python train.py --n_layer=13 --d_model=512 --n_head=8 --n_kv_head=2 --head_dim=64 --d_mlp=2048 --vocab_size=8192 --activation="reglu" --norm="rmsnorm" --norm_place="pre" --norm_eps=1e-05 --positions="rope" --rope_base=500000.0 --rope_fraction=1.0 --qk_norm=false --attn_scale=0.125 --bias="qkv" --tie_embeddings=true --parallel_block=false --init="normal" --init_std_qkv=0.0366 --init_std_o=0.0 --init_std_up=0.0366 --init_std_down=0.0 --optimizer="soap_variant" --lr=0.00223 --lr_mult_qkv=0.7 --lr_mult_up=1.28 --beta1=0.95 --beta2=0.95 --lr_head=0.00939 --grad_clip=0.5 --warmup_steps=200 --schedule="wsd" --decay_fraction=0.837 --decay_shape="exp" --final_lr_fraction=0.1 --batch_tokens=262144 --seq_len=1024 --doc_mask=true --train_tokens=903400000 --steps=3447 --dataset="wikipedia_en"
Each number is 128 + 24 x the weight over its row's rms, rounded and kept within 0 to 255. Layers, rows and columns count from 0. Numbers have three digits each. The size before them is the row's rms in percent of the matrix's.

# layer 8 MLP down, 512x2048, rms 0.0433, rows 257-356, columns 192-255
164:116150172127126132112154096158137147159081171156141134093135068157142129170137136145134144132130160058113125142170127121121115112163104091126123124145148111130137122146146097133103099152129127
102:092132121164105150121121129137153115094107143143099136133117125094133159117131156117144179136102127132145124130116145098153104127110122146099112116101117208080099136129168112155113150133142087
102:156117134126072126087148104127144144115138131116119128133111108091089102159177143148108146117156112119111134110182165125088111143157158128121143122100158138107185123129117183149159145145148178
101:135136136118094135140158161133103145137129111093211134134108140150129151174159138112140115159158119121130147155117137104116131128140091113154152161157125093118129150156151112102123135135111107
099:115122133089127129108123147080160146148142123144081136171136097121134122108145096113156133068114110137129099107176132088101140133145127107121127107134168151115112130107181090139133119123107146
098:139102158149116141151164137102098159099125104133134132128108092146133106135091137118141124118119102129123131121114166134177116142102152107138154120136147134156113117131169147149108118110134142
102:138134078142157127129099130112153118140148141152157169135117137113097101120143121127147101120160135096105144118127143136146108096161123125138157143145111155159144089128183171088117134136175134
101:160148117114118165130150134133137118098144153103107139107149171138136124133119151112099129180128141132142110124127107164157145111131123141141161146111136152106134154190124145186124165109131144
103:147137116116152133132164136148101128149100095143173148108166172126150155095139150126154125091130122115149138137158118106071116101139146125118168127150143129094172061165160164113116126126104151
100:083111111121133146118159124095094088125123138113109106136187080126072128101150102166087116135116107140143104120194096135137101107176104152121142102122136121170117122096135136133119106114158129
097:144097114113124139168147112125164142136180114188136124131148139163123137094170143154158116101141165156128137111128135108159180115145127134125147106148164092121165149146131137140110151102126125
100:115109164126147097111116181133153120151125133142095125152162156110146123130084137098150137125140132117131119129133138106114124167162154135129145154132151175130116135148143133105116155089139134
101:104122113151135123145164114120110119155122107101084160132104154137076121157125131139122172142141148167132158142099116125151127119125139157144129140110126150144154145103120134155139129129141112
103:116098109176149131152146128076139166105162117145135117123150145140099133096155110139097123099129175105121161110146140089139106175130112106140104106101146113115143126094186091127113115111168161
099:144109118104153125129128100140084107112075124118122111148105149109155111111099140100115097153128111099113134121115098144155159139152124152155135132073173087138152148127100180111175151153096135
101:116136166131099119139083109103150174101143125096132150129157118128173116113103118149145148125115169164122137129100047132128158155088121070139103116092095125114088124150115158153075114151112111
098:089108097136096139137115128171112158121165128137140105127148122125148167156127107102128141107101131160132099127177174122154108112114090113089149139120139120158100070117136194162102097128089124
101:133115119115110138141155117085168118144139094101144125118103125102127116102127149140149143105137154113124107110099130097126105088113130136101095132123131087104139130090114159116117135090106057
103:115164170161139148132170108159137125161136133143118092161121156111074147120131147126100111124127112112133154102111125150077135100146130121106105142117116142136126145142172126147126139116118130
099:146104117127143177124109099104131124126158111129069152106150138141120134134112100149122144092103102152145084135131141151102126114118133120113100114153176121139096132105152153142096141163111123
099:142105116140134136102110089123136160158133110167160116130092130105160151122125155124119152114143167112110130192097169099150160122157135099117068130138134125137151160121093135140133097131130134
100:132142144131153078133169120108136167075118161135131132177118116149099133139123146109140081126116138135147155132101127155169150157125124114109141144134130089112131152171116140119132161101128108
102:158131129116134122134127187160147114094157182124137128151134141137076137103121148075122049156154151109132114121122130121135149122142123167088145146091167167142132125141175146137146127172110077
100:102085144125130132118144101088104106127101111106083170121137137151125145156147088123136124141114158174128102104127127089135154099173158115111146070098139110129145125124130121122111148127105139
103:140101171113146101115134145095101101120090120097123141168139114132129144123137164132057118166121128133118137124138146115095105123162076150140106132148168130153133148124126113148134140175147111
097:129120132135120113153144134153103179090153109162149094111162121138112124131161098188172135111156081111117098102139095121169154121153126127153085075104106166149132137133140124115136104103141150
097:148106107111124067151156172115150121134142132120155162114124131089114142116106139160151082143130131087103130132100116099142106132157177136137104128131105118110128127101182133152132122144140143
100:099123124145160190152157142151122134156138145150142117134148119154090138144116101154114088144141137148126138123168138116128125095114131153158108159136116123151153131134122136131102127132141125
105:139093107156134124099132133166143140142117132119096049148138110122144158116138128064113143097131155170129125135116165185106153112119119088126146145087172139140131139119158123138096146082119181
099:125137139127153136159112123109132141112118184132117126136110114141134145169134128121131159108137109137124102106161117123146116131123120129140110108151133125118134147156118136102116168130139100
098:157130152137162135112115133130175129127115134125117153152121146118118076127138159137147137185125129100111154144131140161067164133153126110110164141097123144117128111130141125192152116095113132
099:112118078116134159101171106133105122158101154122170140132089138105144107165174129143106093151135139121134117133113143152097103088159160130097121157120118083104125096090095161135127098082147127
100:152120122118145129155170147111216156116135134102134087098146155097118139140119164137127105116145143146131124102123116158100147148179143109136149121088114123171124087111103124093065101130116124
101:149153130134114117180143117111108121120106094191106135104106108110108130134117125133107117129102131128101138138173097139140119134171153122165119086111122131117148103129198133150118113104124106
100:096089091118069149110122117135136123115133131130131186115141134093113143107143118133122128089161138080127122139102153136154058141113097136094123142133099148122076143130066097104168139145143143
100:144135136133116139101114120155124155123098157127116162095094146170134111133101118153127140135124124132153139125117097128107137096146155117127138103151160099113106115110106148126153129112150096
100:127129143116140130139141161060107163103120132100115129121126121152129119141135157091100165146114187132117116132134138143100119144123121106147131084113165151115111117137133134169125129159127117
101:088140124127125096141112173140141150170103101093095073127161080111077147155157113143179146129125134107118154150136109123178121157148123126122113147101152144130152123071138103101130170160117158
097:154155164132114135126155089153093126178139125141166109137156135112107141059145150107116112155135153125136128147103122136159122143126147146140151148130119079114109163094146165116086158133114125
097:142118120165120161130131150105156154162131126142107150137148140158154128164156159112089104159152114139116118159137142115167114105107128134162130138170128142085115112139147130117074140109087119
099:160140117093125081108140123140109114149129089194130104143140138167149133135171110119119144124137167172127125089131149158071086123174155116136110101127116071115114109178119112125103158084129123
101:133148101086137124163102136161181133148149184160128155099144118159130124112125132128164125138141165143109144112171154152109118105121138150137102111146126162120129109170125132090130144100137134
100:102123130095135170134114105140135088114135137140111116113164121166127111102112134147096144101158081147115132132150146142139139118103072103093165119174128118100097158080117185131141115123142152
101:152133129123148144140089104141085115127117149098153176134132122081170149152095122149142144148110093094128088119155104143150134121113172116172113074145128112111163143126065120165134116131082147
102:153131112149147181164102118114087107102127124108109088168119148138149131140123130082143117142132123131117125106109157130106146149200147109116142090159110129112122195179107150115117094131121135
098:142130111138088080120110136167162085134137106136168131142119117150070145081146130113110105141125132112116132091142131139142123108090090116140147107142141118124148073142110158169113152125136128
097:114129105166128155126163125133114128093137121103087145073112103086112149048158107107060100134143175059145101136161124101126142133171150155086149132134104136140100139103130152139104103147091179
102:148156133101170145149118106142127128113130088144142094103110156130128143107139071128087152100117106108112113119093135158165129088141121153166119115102141095089126109146118145166079134099186140
100:131110128099092161130165094152130136121120121128123130124135177166171136128159136131146088100159144141117150125088143125116147121154085086104115139111142188109158077071131174146133117111101122
098:099110086121190152126125122123156119141142180145144161094092137167144128135132146129106095144133196102139127124104163109089089110100151139151112135128153113127170132099143107108124187116103128
104:131112132104111145102157119100140096107094134122120109115160121130129087133136171160137145115120130155147111165158176140110133156110146138133128131153121139117153157137169154169174170111128166
101:120105113114185146116154102165134091132089120208152146109101121123106115134105118113144118130098164127106126136092106136110141115149129157120125079124134108144108088118118110115138124102149098
099:100160106140137086127144164147164119147131167186101125135114160105123109120113116118129094078119150114146150128118164128120106128127141104088155147177133130146120158120133101123105112109135127
094:136112108103161146135138145142113100117161138111130157120128135103148140145154161165129162099162131100147088124091136149124151150131146141134129112129151143116133140118098117118151093142166130
101:107196139119138141122109107139179147127142132137161177101117088142112098150130118125133135081170132122139143148116178104139161154167132162132118086124112099093137119137120089124068109145116118
097:099118130145103091109123151110116149182114114134146152118180132119121114163147085099147139142166126120112136124105113162144115135163137131157137111124138104130138149118162109121093062061127135
101:094098124114116151137157132135078131162164133118148137143113124120142149157125152118168123113147145145141114142157136180148139131115152140139156114128117125112179120117126115130159142144141122
101:135118129090131169132116139167108100133099087138107144087169120152125080124130185167180119106156145144123140089156175115133115111133125110150092087132142167174118112117123138116138075142157132
094:128106113151133122128132136121104105101140136107126111097131172123142135147114086187124100118111133154115104122151136114164152136174138122114119104088094188141105115120145171140160139107124162
102:139128120104125180122097120147118129101147193121120114140154144159111122150102116175116167140175150102108142124094106112144105118122084157101110136091119133116100103116139118110131112115125165
101:099073094104131119114128117126157114093158177133108160153135140108149105130146114111089103132149118118157125136146096116093126109145148108135118101136147104125118148097079110141098144117096132
099:135114154115160120097138119139146131173128104139149112171093138109118163114123124143111118113131121143125126098128128107118124123142156168119135095094155087118130117098113142119121120131151137
099:168071158116135133105151168129125143091125093136102157143123129067139082137176114140096169121122106182120134121167145086094148154137152134124121099107151134112135113117141107115121141167153132
098:151134147118111112135129123152140128083110146148116147157178153215138076178143161090112112122138142120117104156132162093134159144173123097131132142112097116132135114137090123185067098131139117
100:147114139175111159139121119154103155168164154121135156121107102155134089121115142100125159129131144125139119123120154109092139146134151124126129136110151137118072163158138122121124177174159121
103:120181166111109121117122142135178113158116105150096119137159114143112158124152122118140107139147125146118099129142122146143111099145143145088142115141131112124089128142150118155133149119115132
100:127124115123147124122160072132133133155177104114155122141130111113145124130122104109084123142142159126132108131158126154120123086144134164112106160113102093092163121124124144183133136131164131
103:145138133097111131094151104115139142109141118162163124133183109120084138101123158106133122136114112125128130113086085108136125099146168122150148125120117123135166079099148099164094118135168131
101:123119118164154115089123147166167072078140157103092155127139132137129147089109121153111151069153126119125148147180136129102096138109125129153127133115149148135123139127144127132110137074154103
100:137130113129144126133096153124127142137107107164160152129113145150168097116121141183159114156107110170119118132140132117126122141124129064139104106140103120144088082164121104156101126102109164
098:150159080129160159150154131129111129124143086125164086137159135131147135146101118139169162140165119121143146117112108142153145127109106122131184157149151071119142163135114108148160100165132110
101:120159124136142143098109157120100142111084140120157141131097099112123093138176131111157138120151150079123149136144112129147087149118131118146101160114105143142082130159175123126087136138085117
103:140105138107087102195120144066165110144074174127139149115102132126176106096151150118115117140131127111113180131165152129096093144138104105148110129161147092135127144138101140150141137158128112
100:112116127164093141095094108097128149111143122153131108149129103117183084159115137115109152111139121132142171162147114129121128137143120132147135136217146119127124174128142144152123161073138130
102:149123148121188183152096139109101148151162153141122094157118146099124097110151115119129129140149145139108134133136117153164144119130137137067104183140138172172149124130138151114121171113157151
102:146094141146078106087113161114131183151133144114158141102115148143115175145101142119120110116129150112149125170113126122116141133175109164101166163111115144130145075133161126128081081130130140
097:093160122118125189127171149151123127144114126090145135097114130115142099124117143119169080114093149136153142198111180103127139138128166155084110156121123140159087116144132174167110166141115091
101:089124175148162165089156145114125143097134110127121120141144108148092127139130158104140128125122116091137143132195105124149107147158081130121139109151154162126192127119129093121151133111131168
099:107111151127100143131126123116106140132092145168096125149113153186147085099158092109151133125114087160146170148133164158152059095140176140190126111082143125110155127155178162125117108120101126
102:135138132144117161126098156162177102116121106122081163159098118089115148160136108117121137130171137117140140134111132123106148123156133117135118163143082094125127093119109126154128108126135094
101:137120118081051128139108150132129141149149113130155138116138148129088124131068130136136124133152142161115139149062141150146126130099139152124117140144156145158125105121180157172151119099132099
101:116141103170092128142129102090119112146155147106160133133120113149142106061134106148164146117104173121166151154166112157116107150151085174162115129101097160086154134144109144074157154101142147
101:098095114121085133135124086165096116146111151091132110138142095175125118148151148141104148106108112169108158172098116123107152115112159132122125121127105123116127157147151122131142114143147120
098:115130155134114117100141150136138187128140102121135110170108095099143136155129096105104147125159136084115096138146125110155119090167145124139135136118106120138092138163141094164141121097161140
098:192062132131131137128155151131170149159133131137124123145103113104110140162095097125115120090137164089133142120139109104110138159100158160116139065128137154112177143096132147169158126132090095
099:136156143124076182145136115141138147104188125125104146132102125126106084137158140125088159127113170131128129131096173112118158136110103152166121142121111158102097120099154155143092168155098120
099:157143158114166120133141132110096152152152137120117141132132138144145146127104162137112132119124131115115185154149122136127136111125122114185129128125115126102119168123135153132140087118100138
101:108088119176160117161125165098136152118084141139156139157103122120119134142154138096107103133115160135094149108110103104152134110106156130134118117124100088122109155136133150115132107148146165
101:135067070103124120094152105124095135102134090127130163094145172138166093093092140136170110144114090113128136131138121091079134121111170139115126124132140149115128094133110119102155152099131095
098:147109107168145129149134129096128112098099131180133111173156150133103136132112146169111155163137137152144079113150153102158129149119123150166197126117140159131120125152144144120119149131101131
099:132128124152149173158105111183177142129134107149127145157124130142124105183120100076161138130111169115128128139150120125140140156128156109133131139161147138136127141115129130109144124141122164
104:132131121072139159161134128066083153119157102111061131146092097175113122111155165144117132111139130139093117087087097083115145101128140132148155126160179101096123133175133144115141154138143140
095:132104133122134154112194148193112164140154104131124135110171179127064143136158141138140105143123132110094156118164159104087150126183150124149134099112179124161117132142160157134120125124158140
098:164129143096146152102146179138202149107127139135131164105137144132132160111094092108079172078150136161132112154075130133132100122118116111126136141144118104150110094102125137107098096081104147
097:159142130124111160084142116104111091149136110137138118098159149169143108139120111152154148132147100098113110131135131080146147117183163123120159139142117117159120138156129113143130187151109126
101:119158098138177176106154154117144115141140118092134132141108108121145136098156113114109119129129115075140140155135124152180125121176134136099109106138139180140148162144090124079108131133139153
101:135143137116123134110110128121117114130109155147105156126122120155106118092156157070153130169142156101121091158173157173121122118105166119141108141114152138167118148103096138127115125131170106
100:140140140136151112142123113158149129143098161169112126166152111097121167168140114123162161088165118125129123150080140102132154117163110123125118153145129180135138107155153125202118125131138150
097:134162132077146109128173139140116147138129103158137097095152149112098139157108160123111112142104179135134124127157154117076184155132103134122124167139143120134107141145093140131084093122136125
097:157153126153125115129120123156132152130145137111136124180146118124108106154101102137144122149133129128136115161093166117145124105155144128134158135136101084103105141161137130144125158132179111